Each number is 200 + 40 x the weight over its row's rms, rounded and kept within 0 to 999. Layers, rows and columns count from 0. The size before them is the row's rms in percent of the matrix's.

# layer 9 attention output, 256x256, rms 0.387, rows 0-108, columns 128-191
101,220,208,208,223,221,172,235,151,198,200,180,220,122,152,210,161,266,236,163,210,178,182,196,186,224,184,164,209,252,155,161,224,198,211,210,246,187,172,138,137,193,255,170,204,231,211,219,147,149,184,219,238,118,243,153,204,198,266,123,269,158,194,133,198
102,214,114,205,216,192,213,194,204,217,203,238,248,211,216,190,239,169,214,250,184,245,190,168,177,154,180,234,197,173,167,227,187,184,252,140,218,249,149,171,281,211,197,189,199,177,152,164,198,187,189,191,214,201,163,267,183,200,243,211,184,241,248,170,233
094,240,176,211,147,232,230,203,251,225,197,227,113,203,225,134,152,224,188,175,192,160,235,266,229,228,169,235,262,292,83,260,183,256,153,198,179,190,207,215,167,181,260,190,207,220,169,176,198,189,119,211,196,156,273,209,216,188,172,135,182,180,138,190,243
101,192,249,148,232,207,187,185,211,202,182,197,289,241,260,142,181,217,190,201,229,183,208,186,183,173,242,248,171,209,209,211,129,181,238,178,206,96,206,169,192,156,223,216,259,160,220,224,245,165,177,234,290,169,200,161,177,222,215,179,199,199,211,217,248
093,209,195,208,180,234,185,217,280,179,209,166,189,145,156,132,184,163,199,207,211,163,221,178,314,245,184,186,211,210,211,214,201,243,172,208,197,241,185,175,254,230,133,255,109,207,184,224,145,229,242,231,188,150,291,189,222,131,162,190,218,237,122,216,221
110,154,276,188,182,158,230,148,244,200,185,220,246,158,189,199,200,227,221,231,268,224,243,176,208,187,175,237,207,212,174,146,274,251,200,237,212,200,225,219,238,282,207,239,196,239,197,243,242,207,255,188,265,204,174,180,241,216,155,224,185,205,194,212,203
105,109,215,215,222,244,207,193,236,280,193,160,180,173,189,234,168,207,168,248,189,166,167,233,198,177,144,180,267,115,155,196,237,248,252,256,256,247,201,214,143,209,232,203,185,224,256,207,195,194,184,239,197,212,215,201,239,181,174,175,174,191,199,231,210
092,183,261,180,234,200,215,206,276,188,170,273,187,173,158,236,112,205,244,188,187,202,159,242,208,244,200,248,198,228,193,151,234,217,158,194,217,157,246,238,198,180,213,143,166,247,215,206,174,210,158,228,238,253,199,265,172,217,140,251,207,195,239,311,193
107,243,266,252,222,204,101,168,231,260,150,188,201,197,254,148,172,229,186,202,248,206,245,172,193,189,206,204,189,220,234,222,205,168,198,231,187,163,176,214,180,156,153,194,223,217,260,288,162,256,207,172,220,208,174,241,209,199,257,267,180,193,143,252,305
096,195,235,154,162,183,172,196,229,206,251,197,181,240,233,181,200,221,153,257,189,185,285,229,205,240,187,227,169,241,203,214,221,220,237,220,226,231,176,194,236,220,210,211,278,221,232,158,178,250,182,218,169,217,219,159,192,190,207,168,154,162,145,203,201
106,217,214,170,211,252,211,182,209,194,205,165,199,213,192,178,258,198,143,152,196,180,141,217,118,113,232,204,218,159,203,218,192,219,216,166,207,169,138,219,182,163,191,203,193,185,174,224,170,218,247,191,199,233,202,162,246,130,234,163,203,298,157,216,245
100,189,146,107,198,197,235,261,226,183,247,241,214,196,279,152,157,180,140,263,213,199,278,259,177,173,154,146,234,114,175,205,217,185,228,238,211,227,256,207,198,179,149,198,173,231,137,248,227,215,169,227,193,228,310,195,148,232,191,157,161,205,213,206,198
102,204,193,237,235,197,199,229,181,213,210,189,212,233,187,198,193,283,242,218,211,285,58,218,182,236,178,197,221,171,203,143,218,216,238,113,229,158,198,240,174,121,138,178,243,195,203,193,202,184,251,200,217,129,196,229,180,172,243,195,213,166,192,252,183
105,204,151,95,259,172,171,189,161,149,204,227,256,210,214,164,298,209,233,238,197,176,200,155,206,229,207,248,215,172,231,234,200,215,179,202,187,127,253,225,273,154,215,171,244,215,216,130,233,200,242,158,204,160,240,160,136,270,196,278,247,185,167,198,219
090,194,231,165,219,205,191,186,213,188,211,210,195,196,181,187,125,134,257,134,236,203,239,240,170,209,218,314,166,135,150,231,152,175,215,203,201,224,192,132,198,209,165,153,225,253,147,226,184,226,223,229,170,198,217,201,155,156,160,165,245,217,205,260,189
104,197,188,259,159,282,211,183,193,252,197,165,178,161,217,183,223,213,187,147,151,178,225,160,182,223,197,159,221,183,176,197,176,229,232,96,235,161,269,213,159,218,239,234,141,150,237,219,199,165,164,246,110,191,200,212,236,203,146,212,209,244,264,199,238
098,213,144,231,150,209,214,209,121,301,228,201,202,179,219,228,202,189,189,258,214,207,255,232,174,243,200,203,226,241,221,210,129,134,217,219,145,172,213,250,239,187,225,218,264,154,202,213,227,202,205,176,213,218,220,275,181,219,211,234,244,260,160,185,130
096,206,179,198,163,194,205,298,210,107,149,218,265,161,233,219,188,189,230,232,245,288,126,191,241,154,182,227,168,130,160,246,221,187,153,160,179,147,199,223,193,216,119,211,246,194,187,265,218,186,226,166,199,230,136,154,177,278,184,194,174,175,161,162,211
095,244,221,188,205,237,224,212,198,232,150,145,231,224,208,176,180,138,242,238,223,157,135,121,202,234,111,257,170,178,185,210,252,165,268,221,163,216,227,145,209,186,233,184,216,238,223,144,163,215,227,243,185,178,230,187,266,225,237,223,167,121,213,213,225
101,198,248,196,152,178,155,188,215,213,188,224,226,190,178,221,267,195,258,222,187,276,182,181,247,230,237,172,189,223,200,193,183,253,217,191,218,198,216,206,175,172,140,158,207,164,206,174,252,188,201,205,215,194,147,247,177,202,222,209,223,169,208,217,151
103,156,185,132,158,139,209,195,151,187,241,229,190,205,259,217,217,225,186,247,290,232,135,179,220,169,222,179,167,237,294,196,184,240,273,221,216,171,151,220,177,181,188,182,192,213,199,188,251,226,286,150,267,211,159,153,158,243,224,249,157,225,224,196,216
100,200,208,183,241,170,172,156,198,223,185,183,181,186,216,178,191,206,165,185,191,121,155,179,198,199,232,218,123,180,201,227,187,188,209,265,221,218,228,242,295,198,186,243,205,217,179,140,215,124,247,167,203,225,270,153,205,198,173,185,183,250,195,172,163
105,194,202,125,201,202,178,211,201,245,244,262,216,214,238,211,258,228,278,203,177,253,226,180,238,192,224,259,214,220,243,166,173,207,167,187,233,233,214,274,160,212,166,231,204,148,159,229,173,291,177,153,217,212,222,248,196,176,197,222,253,169,148,237,203
104,163,194,235,204,155,226,215,183,233,223,221,194,188,272,238,209,271,122,122,182,212,233,221,193,155,181,192,250,180,244,198,174,184,178,178,210,253,215,223,199,188,197,130,236,240,243,250,202,254,191,170,166,221,202,197,205,158,198,244,185,230,187,227,147
103,188,155,189,151,183,171,207,224,160,233,145,192,206,223,196,208,161,219,207,192,187,221,178,173,204,227,134,187,243,234,227,172,213,204,160,238,182,187,160,210,201,164,102,182,154,208,179,159,207,269,216,221,222,239,226,201,212,133,134,278,229,166,184,234
091,233,234,240,265,193,219,213,230,254,244,207,166,199,178,305,206,199,190,178,225,209,193,222,177,291,210,269,181,267,253,194,95,214,232,196,154,124,252,136,225,221,177,231,233,252,142,226,214,217,177,173,215,243,187,228,226,208,241,193,150,206,143,195,193
096,239,194,160,179,158,170,218,199,204,219,185,212,190,179,216,226,164,226,199,191,147,95,251,168,249,184,216,287,220,164,131,294,223,197,220,237,271,200,207,174,103,137,154,154,288,145,228,244,275,186,182,241,254,278,203,184,126,192,208,180,240,260,184,206
090,216,216,227,217,296,180,178,232,150,280,210,221,181,215,226,220,230,211,284,185,159,229,178,148,193,223,229,234,217,144,220,196,220,237,165,281,169,178,237,181,239,132,242,212,185,199,193,212,155,165,177,179,204,205,191,238,198,241,226,214,209,224,251,282
095,217,187,230,141,226,182,151,239,242,219,166,159,218,162,206,172,139,163,217,190,177,181,223,265,184,177,221,235,197,187,255,174,153,197,175,235,274,185,196,194,219,244,182,196,190,252,217,256,223,172,214,204,220,241,151,272,141,161,193,190,199,207,198,246
102,244,247,181,93,142,235,226,116,183,257,95,250,184,194,161,210,201,165,239,200,247,254,153,253,230,200,170,170,219,146,192,162,236,186,231,155,177,242,223,218,160,252,263,141,195,215,176,194,209,222,214,225,229,185,172,182,142,196,211,242,174,157,196,180
094,210,242,178,219,195,216,189,253,128,169,266,167,233,196,137,137,313,211,256,229,185,240,211,203,277,155,178,178,210,213,229,174,231,289,167,150,245,223,175,266,162,224,233,157,136,182,190,179,240,223,203,176,255,261,211,165,201,260,226,218,181,167,172,173
093,264,192,311,267,193,195,221,206,222,184,164,128,178,213,264,99,181,164,197,201,167,213,168,216,255,198,249,259,199,168,224,144,226,203,298,182,194,223,136,193,169,253,234,195,174,226,200,217,238,207,205,192,204,221,148,131,106,317,193,194,251,216,201,164
108,245,204,194,243,135,179,184,170,193,203,192,185,221,243,179,269,164,241,216,237,244,177,214,145,225,172,199,188,195,200,256,184,146,189,169,222,113,166,161,256,247,199,213,268,151,166,238,221,200,200,182,260,170,196,241,274,183,269,263,277,243,206,107,234
093,261,150,190,194,267,194,251,188,194,215,229,153,221,179,266,208,189,181,211,201,169,250,242,181,249,167,208,212,253,306,162,237,266,235,163,240,201,154,232,235,191,235,142,216,196,255,225,258,238,203,145,174,169,225,259,249,320,232,252,204,192,241,202,216
095,113,245,222,231,181,265,172,206,196,220,98,136,220,184,161,159,256,140,210,189,154,157,147,243,177,192,210,191,195,202,137,312,216,225,181,165,226,222,187,225,204,166,226,167,269,270,231,157,185,170,170,176,191,195,197,271,193,182,177,268,170,205,206,192
102,150,195,192,160,186,260,218,128,158,182,215,255,229,226,226,209,186,227,238,197,136,185,182,187,163,161,234,206,182,168,188,175,291,143,196,212,135,186,205,191,208,236,274,232,205,145,280,189,222,142,241,222,170,253,191,191,187,180,195,163,186,173,263,215
108,148,202,147,190,174,203,245,215,207,179,182,166,218,208,193,111,178,188,237,197,269,176,209,136,236,254,169,210,194,211,264,188,184,137,253,203,321,153,249,260,196,224,201,217,193,211,189,202,164,171,120,190,199,161,205,215,161,141,205,165,158,225,170,165
099,238,254,186,198,202,213,175,197,194,232,260,258,229,194,206,165,245,221,261,230,211,174,187,265,111,226,203,179,223,233,198,207,251,216,245,229,103,253,299,167,171,188,176,237,247,180,208,187,163,196,202,236,244,155,240,166,227,181,178,243,263,201,184,189
097,210,221,216,147,193,227,240,224,220,244,256,233,186,213,190,196,155,195,119,243,181,152,200,184,216,183,198,204,153,192,226,122,230,153,167,243,192,143,181,101,255,178,203,166,233,192,238,167,174,270,218,211,238,220,169,243,249,174,226,253,225,182,206,175
092,131,253,150,180,201,159,214,239,170,200,226,205,288,188,166,208,231,227,220,194,234,167,140,210,205,267,233,175,126,192,197,182,189,243,182,224,212,212,202,169,203,173,188,181,195,172,281,184,251,156,154,186,237,165,193,233,202,172,227,168,173,201,182,255
109,185,192,178,249,200,238,199,194,149,197,231,174,190,182,105,274,231,191,234,212,250,190,229,103,234,188,194,199,174,183,213,163,210,220,205,191,141,155,271,122,231,193,249,192,246,163,208,194,212,251,162,233,187,196,205,261,203,105,218,201,206,175,156,176
099,220,199,122,189,224,221,235,184,153,227,173,135,198,172,216,149,214,188,194,268,176,187,193,178,183,158,199,247,200,219,175,195,178,226,177,213,178,156,180,178,214,188,178,220,202,218,149,204,221,178,231,199,277,217,208,165,197,196,175,276,165,141,143,222
112,168,150,267,212,220,242,276,233,202,242,218,157,231,202,230,180,208,207,220,233,146,203,211,139,193,217,196,246,178,269,217,191,108,214,213,205,204,238,108,194,182,195,254,151,234,250,197,179,140,164,235,166,206,199,185,246,155,191,244,198,189,157,159,165
095,243,270,253,213,139,174,182,222,243,261,261,182,137,198,262,271,164,197,212,243,247,205,210,215,176,312,201,177,208,211,167,166,239,213,236,185,224,180,156,214,137,238,217,175,250,260,168,227,169,193,111,150,209,185,227,186,203,226,235,164,130,178,271,217
093,215,112,152,212,184,250,188,188,190,169,172,146,197,208,240,247,275,187,195,187,174,252,122,185,207,159,210,215,191,146,178,201,205,208,187,146,206,179,190,169,249,195,211,256,196,165,180,185,190,207,218,222,228,174,225,163,236,218,198,187,161,212,180,294
107,148,238,217,219,201,201,191,220,219,229,176,247,256,156,201,219,136,171,160,218,202,189,192,219,208,189,239,172,159,217,195,147,197,210,158,218,259,163,207,268,249,108,188,281,259,156,224,242,206,199,206,237,184,170,225,153,154,225,269,208,212,201,240,208
101,208,218,180,205,219,186,231,166,254,232,221,175,215,168,221,233,310,192,258,246,257,134,207,224,192,217,193,204,199,209,229,175,181,227,97,190,165,254,199,218,141,117,170,225,220,221,224,219,119,246,166,219,214,182,147,190,232,169,233,200,231,191,204,194
097,197,263,254,212,206,172,194,178,191,163,188,223,119,290,218,209,214,248,218,163,170,239,266,219,226,161,241,212,210,161,223,162,190,197,188,235,127,176,165,118,150,189,189,225,251,211,257,168,211,239,199,227,180,169,201,162,228,219,202,179,204,196,242,192
089,209,239,257,168,246,241,159,203,191,210,208,177,223,169,232,244,200,247,227,163,224,187,205,210,209,193,232,247,192,209,206,214,215,142,244,261,223,142,226,253,216,195,189,204,149,238,210,239,192,191,214,226,137,148,209,193,158,268,174,154,193,254,223,152
097,225,218,230,230,252,219,185,180,209,121,178,214,217,262,225,242,198,187,162,174,194,220,167,171,209,179,199,213,245,216,247,215,251,223,180,153,231,155,152,221,159,154,224,176,201,244,193,211,220,186,235,198,227,235,195,148,194,167,258,221,191,241,207,212
091,161,181,191,260,231,194,215,219,238,172,188,179,178,275,197,143,225,96,220,216,175,232,186,170,163,216,142,165,220,208,232,154,254,227,213,143,283,193,223,189,199,244,198,205,319,231,201,195,222,190,260,206,164,241,201,212,176,160,252,222,207,232,180,201
103,200,216,210,246,149,255,188,223,180,186,250,145,133,283,159,205,140,177,231,214,240,177,191,226,182,175,179,259,198,186,202,204,122,154,184,252,234,203,189,195,216,213,138,207,150,219,143,254,175,172,199,168,211,226,231,179,181,147,192,231,161,158,188,190
095,228,198,194,256,195,224,190,175,204,193,217,190,271,216,167,191,244,167,142,178,216,225,191,244,205,209,212,191,186,174,206,212,223,173,155,235,180,262,230,194,267,234,238,199,172,309,193,204,226,201,204,150,219,189,291,225,233,190,276,221,220,155,240,205
100,157,216,180,208,176,179,166,223,229,238,206,191,201,171,208,282,204,178,201,235,174,218,141,181,166,218,224,133,167,282,161,185,157,258,216,228,198,191,213,234,225,195,169,225,157,219,236,191,154,217,262,217,256,166,170,199,219,154,152,239,165,233,186,171
104,239,193,140,192,173,229,199,132,148,222,224,219,219,162,181,218,210,187,141,174,171,147,203,183,191,257,226,171,202,247,189,231,179,191,174,209,189,156,263,168,224,241,182,182,197,177,181,172,177,167,168,293,133,179,180,224,167,236,156,209,148,100,176,205
104,204,183,187,240,250,276,213,204,217,207,149,220,161,173,257,156,200,175,162,180,164,197,169,209,266,178,126,300,117,161,218,221,171,241,286,185,168,140,251,177,212,191,193,151,212,199,170,162,173,181,229,188,162,208,194,166,166,153,171,206,204,193,121,156
101,224,237,222,240,187,186,159,245,202,203,254,221,194,195,214,217,198,224,225,136,259,158,222,155,141,191,196,220,144,206,154,242,200,223,187,135,180,138,196,158,197,133,256,159,219,188,197,193,145,238,234,255,175,193,222,171,189,222,248,186,182,228,135,236
104,207,202,219,167,185,137,155,239,200,187,225,176,278,224,165,279,244,176,178,155,232,132,192,193,219,241,149,196,186,247,195,195,210,211,225,185,138,191,211,228,166,235,241,232,173,153,235,206,207,217,228,218,184,219,214,209,280,149,137,103,209,213,148,238
090,135,224,214,187,169,206,190,240,207,196,202,201,214,182,185,203,206,210,186,177,181,182,112,192,212,239,155,238,225,103,273,162,294,166,187,241,159,154,213,253,199,248,166,184,195,192,153,200,217,189,240,254,174,305,237,190,224,229,195,183,189,159,216,124
098,190,220,175,225,147,203,234,127,160,250,225,255,157,185,224,155,217,205,191,267,246,220,235,222,228,215,162,162,228,183,220,198,175,218,224,197,117,250,142,156,111,179,167,311,167,239,218,149,147,216,282,182,177,216,224,178,237,150,181,181,212,167,200,193
103,228,224,216,176,243,164,180,249,218,233,207,199,169,188,271,156,247,273,200,172,195,192,119,163,192,156,186,203,178,254,243,246,185,181,263,248,122,190,182,163,221,320,141,173,230,206,209,238,164,242,228,212,276,203,262,140,239,233,134,198,127,167,230,119
093,190,182,155,258,246,200,127,234,285,169,204,154,113,168,215,153,146,191,165,253,196,190,258,237,132,253,170,218,209,236,255,201,227,196,203,313,204,191,162,245,209,213,125,198,213,202,162,241,205,210,196,187,229,154,193,198,229,234,189,135,167,222,203,223
098,204,255,226,199,209,210,170,226,164,207,236,212,183,198,138,202,203,265,240,169,199,277,201,172,202,223,160,126,189,234,201,162,129,148,197,201,145,228,178,199,185,153,256,191,190,234,168,217,138,270,209,185,142,198,177,242,224,235,213,164,245,156,200,245
104,172,127,252,268,233,218,157,203,239,181,178,229,195,140,210,184,264,210,213,183,218,190,209,228,216,135,186,214,166,218,242,179,128,136,231,187,225,233,227,169,145,215,181,245,194,195,171,136,200,226,201,189,135,224,210,200,149,230,199,234,211,234,215,193
111,199,181,176,185,215,208,294,180,198,196,209,223,148,188,213,170,121,270,205,255,230,257,150,222,197,186,169,238,137,213,156,228,177,171,174,208,179,248,167,162,191,200,235,196,217,150,181,213,171,184,264,170,211,279,129,229,236,203,190,139,223,240,194,210
100,237,250,242,222,245,232,189,170,171,235,165,205,175,187,173,223,200,156,249,218,283,199,177,189,207,208,162,248,179,111,157,249,193,184,234,170,188,160,144,162,217,198,169,216,149,211,249,173,232,214,189,195,211,285,248,185,276,145,199,204,224,206,194,255
106,274,152,202,208,194,145,195,193,219,196,205,216,281,219,175,172,221,219,161,230,222,237,250,216,250,193,264,214,201,274,244,183,204,249,169,189,227,235,239,201,212,183,275,203,203,161,228,210,147,214,193,180,215,190,192,235,218,255,252,217,283,208,185,159
102,222,201,225,166,175,229,235,166,149,235,224,247,221,177,224,197,215,250,217,210,210,153,191,307,233,233,268,181,187,182,195,163,166,215,148,188,145,219,186,132,228,200,229,167,184,171,226,264,184,221,162,238,171,179,216,207,159,209,257,268,109,240,173,181
095,262,211,190,186,207,154,287,134,196,199,218,197,192,176,183,214,217,186,183,192,178,192,187,209,204,169,238,193,156,219,196,184,172,168,183,186,125,220,179,232,210,127,207,226,204,214,157,249,217,171,224,246,158,275,226,200,238,199,143,193,199,162,302,198
106,226,213,188,227,178,199,254,241,180,94,249,176,184,267,207,187,150,201,151,155,182,230,182,145,256,189,202,129,222,239,210,208,226,255,180,160,257,159,214,220,142,166,244,144,209,200,215,202,230,171,209,202,207,170,230,161,192,216,221,245,194,147,175,168
093,200,182,207,177,237,152,247,247,171,189,175,193,233,167,154,264,209,227,258,201,197,205,225,166,188,234,198,236,266,213,248,193,241,204,203,219,162,202,259,238,179,226,164,239,143,192,211,203,203,190,214,224,230,199,215,235,200,147,210,173,195,222,149,192
101,217,177,206,240,186,214,162,214,193,214,212,161,213,233,182,230,184,127,200,150,202,282,219,208,192,187,208,147,208,174,255,196,173,216,183,239,187,209,138,167,188,183,229,227,217,181,208,185,154,196,135,163,188,191,159,188,209,286,192,156,249,184,211,276
094,194,245,212,181,194,240,235,175,240,205,197,235,265,192,133,208,245,220,197,235,237,135,138,127,212,218,121,198,185,238,241,180,224,229,175,178,251,208,247,223,173,147,162,198,198,159,244,148,270,125,253,194,185,274,166,184,139,202,204,256,226,196,171,217
093,216,218,205,256,176,198,179,233,222,190,216,208,217,154,137,135,208,193,215,163,126,131,213,188,225,219,160,226,158,229,219,181,175,233,213,204,220,174,243,151,199,204,130,210,205,230,188,143,225,172,279,195,237,133,180,231,176,193,178,188,180,147,243,245
098,207,227,234,164,207,191,197,213,211,201,192,77,185,215,215,144,173,192,202,189,192,202,176,249,197,179,236,192,224,175,214,208,258,187,197,181,234,170,153,199,188,236,227,170,212,183,205,161,206,228,210,172,216,183,275,200,187,157,154,222,159,198,239,193
096,190,245,227,193,214,179,193,199,257,218,185,240,238,232,216,134,169,112,201,178,153,153,141,230,179,125,131,181,182,229,237,173,162,198,212,239,205,228,211,157,155,208,221,155,157,218,200,138,203,154,245,274,226,215,183,220,137,170,193,173,219,199,137,193
100,213,223,218,209,156,175,184,167,211,246,217,202,176,143,219,194,229,230,212,184,209,147,179,227,254,201,225,185,176,298,227,148,209,200,228,188,168,205,276,158,206,184,206,203,233,197,241,221,257,161,169,160,257,241,201,260,206,201,229,238,141,204,174,237
109,179,176,144,181,194,197,254,209,218,249,239,183,196,192,115,225,273,234,249,186,205,160,193,270,202,197,125,263,211,239,205,205,251,187,201,211,127,216,266,215,187,245,317,253,144,189,156,203,226,202,178,245,211,152,208,198,212,200,172,190,183,189,77,183
099,208,197,165,171,300,235,188,230,258,194,187,193,134,213,203,149,226,169,207,188,191,169,162,201,203,207,191,179,195,213,158,186,267,126,220,192,199,201,137,209,166,212,222,160,244,163,120,128,160,210,220,167,201,231,164,160,177,184,219,198,171,192,205,198
091,180,262,233,219,222,234,187,104,199,132,242,234,185,232,204,236,212,178,182,231,217,239,206,194,289,206,186,223,221,147,279,177,242,185,162,200,178,151,236,122,251,138,234,224,202,197,177,181,288,141,217,259,151,178,243,210,243,214,167,162,179,202,132,205
100,196,212,162,172,171,187,206,144,290,182,251,186,274,212,209,151,239,164,243,212,184,209,202,160,175,221,161,224,240,166,193,228,271,137,253,158,160,229,236,209,180,185,173,181,171,149,210,169,164,163,209,215,228,227,202,184,235,220,225,232,124,227,169,216
100,211,190,174,205,299,259,185,152,179,253,187,138,136,174,157,199,167,155,239,227,195,272,188,198,175,224,189,151,233,209,163,200,224,235,141,178,147,154,238,183,253,163,186,254,150,181,229,225,191,240,237,175,185,222,242,198,168,241,215,257,216,175,131,189
105,231,214,203,200,186,198,264,159,231,223,194,200,255,194,179,214,182,236,185,203,281,194,184,155,144,250,163,162,237,203,199,253,175,217,188,228,181,121,208,223,143,164,246,239,202,144,177,232,224,209,215,246,192,137,197,152,147,216,139,200,201,249,226,220
097,162,221,188,227,167,232,200,206,248,186,176,227,261,250,175,255,178,197,182,264,247,159,172,256,197,308,134,189,193,258,178,173,134,194,200,208,170,248,206,170,214,218,198,262,230,219,227,225,231,211,155,221,141,185,188,204,138,192,167,190,283,166,207,198
106,191,209,264,189,266,242,197,232,219,241,192,182,113,157,186,142,213,167,232,157,237,155,223,174,143,219,146,216,214,163,172,227,145,244,181,135,263,216,163,205,254,200,198,228,241,263,198,155,153,200,200,200,239,230,242,264,131,102,165,220,212,198,227,206
096,200,213,197,128,182,204,186,186,181,115,166,208,152,156,206,172,289,181,221,160,186,93,186,245,191,231,178,198,165,216,187,241,199,147,182,240,252,196,239,198,198,235,228,216,229,275,286,221,178,255,162,201,240,214,199,180,164,211,170,256,292,161,194,200
104,245,243,226,150,191,241,234,202,183,211,281,251,188,169,276,174,215,183,228,206,125,206,199,189,239,130,156,181,267,180,230,175,239,253,213,181,164,215,175,238,191,256,262,173,219,164,175,158,241,210,192,220,196,276,173,154,185,238,143,206,202,171,200,226
103,198,202,228,264,144,174,209,113,210,205,210,209,249,179,197,235,195,243,239,187,194,240,184,228,126,253,195,229,186,238,241,191,236,219,223,100,194,221,185,198,170,193,196,139,222,125,150,225,174,209,237,255,180,192,187,243,145,198,218,138,242,269,159,164
102,216,167,177,146,289,230,186,139,192,225,192,242,197,166,207,172,180,197,200,226,277,201,258,155,241,101,222,175,224,214,213,247,237,134,209,173,217,194,161,196,166,184,166,168,265,300,182,219,156,217,237,233,169,230,223,267,135,150,255,217,211,175,235,263
095,193,289,211,174,238,235,187,228,223,154,271,180,195,198,219,190,186,194,205,295,230,201,186,155,154,183,161,140,135,242,189,227,187,209,205,199,240,190,164,222,209,232,197,192,306,209,235,273,178,178,214,157,193,244,201,165,258,226,112,137,204,176,209,190
099,208,191,271,243,158,202,193,269,194,253,200,207,272,219,199,176,219,208,174,214,197,174,159,239,133,179,225,233,214,230,198,197,186,162,183,208,203,160,191,199,244,253,277,147,151,236,206,213,145,175,179,245,153,203,154,143,247,179,145,205,183,229,200,202
101,226,202,173,203,197,136,220,203,159,216,199,259,235,206,184,230,230,213,169,152,217,221,221,173,133,234,199,222,224,203,182,197,230,177,177,176,250,144,201,274,191,237,167,251,179,262,201,239,139,187,183,169,216,140,169,240,230,232,171,269,240,241,139,218
097,315,248,145,215,134,185,210,154,140,272,180,173,188,186,236,241,243,236,240,169,186,199,164,270,111,242,146,172,203,223,242,209,170,207,199,199,211,160,182,216,203,200,240,170,192,191,228,197,169,213,194,121,180,197,237,216,225,162,187,154,169,245,267,242
109,199,134,209,206,172,218,222,180,175,204,303,221,209,207,223,317,163,252,202,172,235,225,244,216,189,218,232,153,200,195,220,86,221,172,173,176,166,165,233,208,197,160,227,167,239,167,177,211,226,241,189,227,165,208,172,188,176,258,183,239,151,215,176,174
099,235,153,196,207,252,159,255,281,192,296,180,261,194,184,186,172,181,208,209,190,169,188,177,181,232,182,172,174,188,172,236,232,181,140,287,149,165,238,229,196,261,177,172,125,183,231,252,204,210,201,209,151,251,198,167,211,197,203,194,198,205,133,223,207
103,215,220,189,240,201,178,234,274,171,182,198,202,220,218,225,204,161,173,156,209,175,202,165,211,238,208,166,228,213,303,140,165,223,153,210,157,147,173,141,162,186,216,148,191,202,205,225,152,127,198,157,178,232,208,269,232,240,197,231,205,240,191,188,263
101,246,163,222,231,199,179,192,210,172,169,205,179,174,183,152,191,213,215,280,241,217,181,204,161,195,259,216,160,95,212,196,227,191,210,159,175,186,277,201,298,149,180,196,208,208,229,181,138,162,223,231,189,193,213,186,237,250,249,124,167,184,219,196,110
101,231,190,220,167,153,157,260,241,194,208,120,169,224,149,121,210,228,198,263,244,149,213,170,171,196,145,225,277,216,208,211,134,202,241,243,218,215,176,194,147,152,130,168,213,181,153,148,215,205,203,259,143,221,252,201,246,248,189,197,201,123,182,180,261
104,213,166,229,217,197,117,219,200,207,261,229,197,233,260,205,134,152,159,206,171,142,209,109,207,186,178,175,233,221,293,191,168,200,203,172,225,215,204,171,171,232,192,208,175,160,198,178,216,156,196,190,174,244,253,154,198,146,250,180,192,199,258,216,222
103,196,213,149,212,190,155,229,149,150,240,217,250,113,231,245,217,232,249,185,202,261,226,238,159,195,203,175,201,185,209,228,202,157,86,250,234,201,238,250,259,171,232,183,222,122,213,171,197,190,137,198,220,182,174,165,167,252,245,268,189,180,238,223,213
097,189,95,212,209,209,228,202,217,223,198,211,142,238,174,162,156,176,150,218,152,197,171,222,234,272,237,192,228,183,197,183,168,169,152,192,217,147,190,190,156,222,221,188,175,206,222,177,222,195,120,171,216,197,214,193,186,197,165,187,250,183,158,259,232
096,159,234,169,152,280,144,225,239,240,164,256,238,206,224,130,205,234,152,224,212,171,204,224,208,241,158,192,179,160,203,178,191,249,126,212,191,194,257,162,180,267,212,216,188,148,145,236,225,153,237,234,177,241,228,187,195,222,192,151,154,107,188,228,204
097,193,193,244,173,231,154,177,206,227,226,229,216,217,109,194,156,195,92,157,218,213,171,153,246,203,165,217,214,198,238,234,228,128,248,216,202,274,232,199,158,209,275,146,173,218,201,153,193,177,193,246,189,233,160,264,301,122,242,178,119,198,248,212,235
099,190,200,224,178,220,132,175,242,140,272,208,203,209,153,215,218,195,196,149,240,271,157,183,192,170,194,154,288,291,220,201,169,221,163,233,259,171,163,216,183,177,228,231,255,217,204,250,186,240,231,217,174,124,156,226,164,211,184,149,205,159,190,211,258
094,170,208,169,278,146,255,173,171,278,208,215,182,220,141,189,165,127,145,185,187,173,235,265,160,184,184,177,151,146,208,188,155,186,203,219,188,152,229,210,220,213,193,239,259,166,174,180,281,203,256,265,173,210,277,169,231,239,233,237,205,199,247,201,163
096,127,245,195,214,293,183,209,168,216,211,121,193,161,202,238,270,96,262,206,183,167,194,196,213,203,148,301,151,177,205,285,234,215,146,206,206,181,242,230,218,142,229,203,134,206,179,125,155,193,191,191,173,118,173,217,179,159,203,223,180,167,190,188,210
099,186,242,192,155,151,206,181,173,184,239,226,292,239,190,177,255,224,221,245,241,267,197,261,151,168,244,221,177,191,182,217,201,184,240,162,217,97,226,179,218,209,127,190,225,222,64,157,200,165,185,174,235,240,231,234,151,241,138,267,206,189,221,144,230
104,238,205,203,220,218,189,113,165,171,186,240,175,173,145,281,212,172,191,142,256,169,190,168,288,249,178,235,225,153,210,183,172,184,195,220,248,261,219,139,187,275,242,192,197,234,231,194,224,178,157,239,107,188,177,182,227,172,226,194,145,199,195,198,131
102,254,171,212,131,171,144,215,155,185,219,300,251,248,201,222,239,264,216,225,218,197,171,225,272,220,166,172,157,224,156,210,160,228,208,189,253,162,229,242,219,185,150,185,227,171,137,209,204,177,170,194,164,189,194,190,258,191,246,243,256,232,187,214,237